Part of a small language model's weights: 17 layers, normalized queries and keys.
Each number is 500 + 25 x the weight over the matrix's rms, rounded and kept within 0 to 999. Layers, rows and columns count from 0. Numbers have three digits each.

# layer 13 MLP down, 64x256, rms 0.698, rows 0-63, columns 128-191
492497503528486531507512527447508507511493476471507519492511516510506484478495520525470520498514485518468515523519483500521468517531543467485512518548487485571503508464508504488507503493512505
509547497537494516498510508503499478497512517510512475488496528519497471530526502518478508517506515474479517485441502497521531490525467481494550491482530490485526474529492473497510500519492493
518537496494464491538509503504471483466529505504540439473499481485485485425510491463517510497476518529523474521479506490505535480496516512506526493449511519537518511518510506504492521534500524
507543495480516471527480491508504514484500523497497524471456480496494510516458487516500514505572512472485489531506477482469487490489553461453455499526541526476499528496523521493452514506475477
502509502508462507542465523519507531540494511490526504514489473481487476514547520476528519510499485515498546558496512493467534495509552500479512489436497487501461485485522531521505515468478475
430474485545496493468549487501538522500470454480464528487537482511469521508511513527519513488492474496548569519467490471504430528535533496480474457510488522532538492515503461472525507522525532
509486474490523531520505512465511537482517470530467507471491495500507536486542463482441513510529514471506480510525485519560517469502453505431471467500459514529506509517508465502502508523503519
495504560479520502556493482466507483521484475524532514462491497499492464487549497568528476521482482499465502501524502471521534501547528490508501491488519508493525524463504523473466484520557503
476486474480502509484523494514460491527488492519558528485486528467496470474525526489469478549492511510521518467530504518510476527474522472514483507521511533542480524487573469521526485475551544
513502497501482508543467522444548467461535532528480509511464502507528513514517479508506488531485471456476488551528518445491480478449475437537467475518496526477470496513505524533481482510483523
495516476518484515499499468482517451458509512462528486511514515513469458476581544551537517487472495479506487520509536546475544525515534531470471501514455488497568489541497538493481497481487486
510499490526484525517489459490542516474523462465523558483521508526491485511535561470506518516490513485500446487536537502518532503473506487495445501510491517512482486525503475490527515498539492
505517501477487485504469504509510486504482515524500486486540503500530474515515535509518471564491519496512508532461497490511545499475511503530500487496521486493489478516539477524485508479502529
529505429439470482437512519479509522509554544525539510452457522498538448547522528510515501527544497520525538475494452503519472502518497496481481542507468520452507513486480500468480559555479502
471535528535451518529500513528481503467549517532460495527520456506459496507493521475480500533533518464470494479513518507511515471433490497519465465512512525550433503510492523507488471460500509
504528498501513503501518514555496505456480538489520473493490499521517506508501497481543497538466529515522499534526496491482523452466502491440512512554488475512526512507507483509518483516505482
457520514505493518459491516471486522488498488511511512497485495529464519541502474518518528462499475442485477564516494519475497491505511493464502459512475505495493479521521516504506495482475488
505503539488534532464520496497470473528497534514488512565483458498491461498477512503490530493535490504517492518481474520516512510519487491520490493556511457511521524504494491520515485438522507
509481520540498519553474490529504502505471523503495530498489491497490509489548466475514495524491487498487494480506528474489491502501494525503475465525501515439488521510507521501511491492544503
572500518505525470508493481549496503467492557474514550506516482497482489564448527461536482476493520555506485501458534532463496463456485493529502468471508560482495538487466500475517517486537529
516481549497467521498519567505531521461512481502486513444510524518582471511518483511549528518486483493462496441511477459459499489487499506545513459463505528470533471512479464510525468500525471
517479531500482526510544526504504527516450456497525437473466512488489499528485457529542488515500463488536529524512490472482482534518493492526486527494490505511509453516488536484478515509488495
471530513490472512486485485497441531543473508484477516550498516444499476511496456505493509485534518537448468500491495513476484476489504516471487497521544518516481519483511485485488542512486487
497516552554546502426525480530526488499479508503533507513527481506518498515436468476456491504449522478504478500506503542495527509530511518514521509485496505517502502495500511503524499510541477
513502523530520487536548476481487441483489484460498494501477502520475523511447483498522526470531492472513530473491504532480497463536503516521536514522483514504548536467516472480520528532507545
455499497483495507484498489459524476519468517481527499481498493496559481511481479458493472487493507502552548516516508517528472485476475547541499498542519495537553462567520501508530517514516510
504533552532463527487502515505517458575518498482503520512534474541504502480530474444449521483472528506498484461519520457496519493485516441493474544510507461489477528471496505439476474494513499
497536498477462486478496520509515523510517485480494503507505470545521498484451488518530505501511553477466483483542506495516505464510546534513527526493483450496467472492502488548474442509538471
483524432518535521442451495468475522492427535484539529531502477469525476494548448539480444472495457536493467527488496514522511489478523489493466478487515529545523450477470526497518502510494472
495492457505519479540504452507530520513476510518488440491519493515519522486445561489546471553516486534508485522468501515487481497504486471515507511494525525526521524473495490498469475464494482
460447472465498495476502505499487485469468525498519505458508534476468496484474515490479512509469504524457527489493536531478493500474493451467538528489494497487523522475535483482502506496497496
496493493488516555511482521498510503500503493474476482514497532522483478457526488502513505502481489502513480481536505506501512494493508530550472503515508481508494533473523489526479447507498482
498512492475502532510483510486466488463480498521436551482485518531510505490536553492503449484496472549437538513480473541473522504444545500481499515532492536506491501516501491482550556503534478
500494474489519482505507496484487546487558527496509502526510497476480493486520491468519526451550536514495520539553489486512507534466451479488523479513486483501483521493515518533530470525492542
533508535508476493470481502481519486524510508481485492539500519513508482508511502514513489487496492536470553484490466516530523505529480483508471502462489481538490473525495504469471488502482478
500518518518485508492463483546497456516525486486483474493533509490499523530487474486512511497484473561489480498456487453514513494473534460496468523493496478479451480498492514487473461495494488
486477486505506553462520510472492496504483493562522490507518476550506479474520526478456471493530510510493477473495501465471498499503480492504506548506474504528491535504446513483509523497510528
507478501495510463511514534493468485480473460450525513459499536475518510503483505494513464485474484481489508469502539513476554498521520493487512495506522467488463512488464501483519519515471508
534471500509478477489503464506474509486524481472477538523518464497468493502511461469459520515532494512471500529509477507481504504495505531507505491494568507493527492471448515528506488521487550
557495469494506472555541457451508485453515512537533523514560559468463499503463539480522441495533545517531526518480511484485521420498472455529480469504475535516502547488542486474493457442504505
482516484507487541523517489477511483524508459518490502522457528516521524539472470475511533504528503488560486507529473467516479577491539543479488523554491497540539511497482504499472507495469480
482466506466450496536518480519511523506489496451478549536492484496487487451547513500496502462490504504451524492491484522488501492492514472539480497479509493489477500495493493521489504504467497
520488490501450456500531523436492523519530547499533518448512535525527530481525505475456515542501496478526534491468468463489513474494438527529501477530486478500532501494490524517493507495498499
467532522497531482535459487517493513513476477447489506483532479449554484491505442477456518487485497465482492457491510537525523527493447526501465499495519499511510512504530499502497494485479469
478466469511537485527457527444426498536492508450517516517484479506488516545543544542501493529483469507505509499490516463492509485510528523476504561481487537500476534469542534508489490518475466
501506508464485538505499508514523497467533485508496466476465499474525530522459489471509507470491517477485568537529499502536458502519496504552481501515468525514520489515497524500467542464463507
489475508503532511477481507530487539494487510501476440509487526483503527490491493488480563537509524498505464457483525468500504502510537515460486505525494483475524487513514496504493550522507482
544522505498522505510497517469515457481439510487471493532578486524501466527527464476510515484455473514485510496446527506489479534502462506463545548521482513470530520486534490504527497518530474
489522505525469504480531500511459483516496545476499464538502506492534472517551488473529512496512504545494495520534482491514477484493521456471486508489502556509514480492503527502492518475529465
502503534483556508520524479459540473428487547488457502564476506529464506482510469478469471531569539501512482528481507479457506505472523534525508516498503495494483516502503482524503489453472486
494501493520492508523519520490483460501484493493511510516489481507543485559451497470532522446506473517505484511514559569519514505489486492474504468534500448502536500490504517512477510464513487
550496495491494502508496462518485495488495489498513540508533506483484494500498519484495505495483480507490496492458493549493469485458503497502474498500530549540461511543529535499509506518494491
517497488525506497498515505493468493518502504486492516499482487462525537469467515571461480507485465496481497462520509470551495500535501504481485510493505539502515559483512529485507480499511547
542536524495493505500480461495515485538501501506453502504534492501485517499485513468475494428529510497468501497459447477499507502523494553483504506495495465510518483449516453508504498446502523
463509484503529543499517526496466514501481465482494490518449522511525526544480476524521487483554503480480476517477485504482500518478488470515492484517496484481498480486503551498487504513533486
497464521467490514463497464487504525507505509536512502464517547477511494536454517488491495463535506505503454507517497515512505536491467495481529510484513478485489485491461479524512499483478493
486531461544523542495523553503530504496526549483506533488509525543498519463500517524446453523506491499528480517467516496486436492465486520511501499490534492481451474508460537505506487450505495
458482530488532506498566513484510493531519515479494508581525523488542507496513463491465489501543496471486501518497557506460443496482539494495547485501533540542490504490537510484471495484496512
472480512489522479470514503494486506499459502456577482508520509470443506501534512479553522460488470563513542469488517536485455503529472469465474486518498478472504497499483509525544510490516478
540534516479491526470506507506477498454510517471469461509533490475493537492512489485499509502497473489502510493491478481480506502488511499528485502466526489537462527499495537496491509516524506
543515486523528476499524483509492507527474496482494534500499521529512562497557434503474488489496455533511497463534503451523545519548448531518453501499437502510498521521462489476435495517549496
502489494480522481538479521491547483515461523536502518489473514511531526472515512515493502516514416502528537474496469486448486527523474530468481527534486466491496491527444531500513490495491503
440478505489479516507519518503528518491515539510535527468465498472517532481475500506498474521501478501550527474536513526461512474520482512520499553528487497475471525462514516507509528537492530
522512479467501493496521527510471529502520477496536510479529519493530464496486557519451510477483464503504530523482485484518551524533505511507535511506481457483521541471518490491493524481476539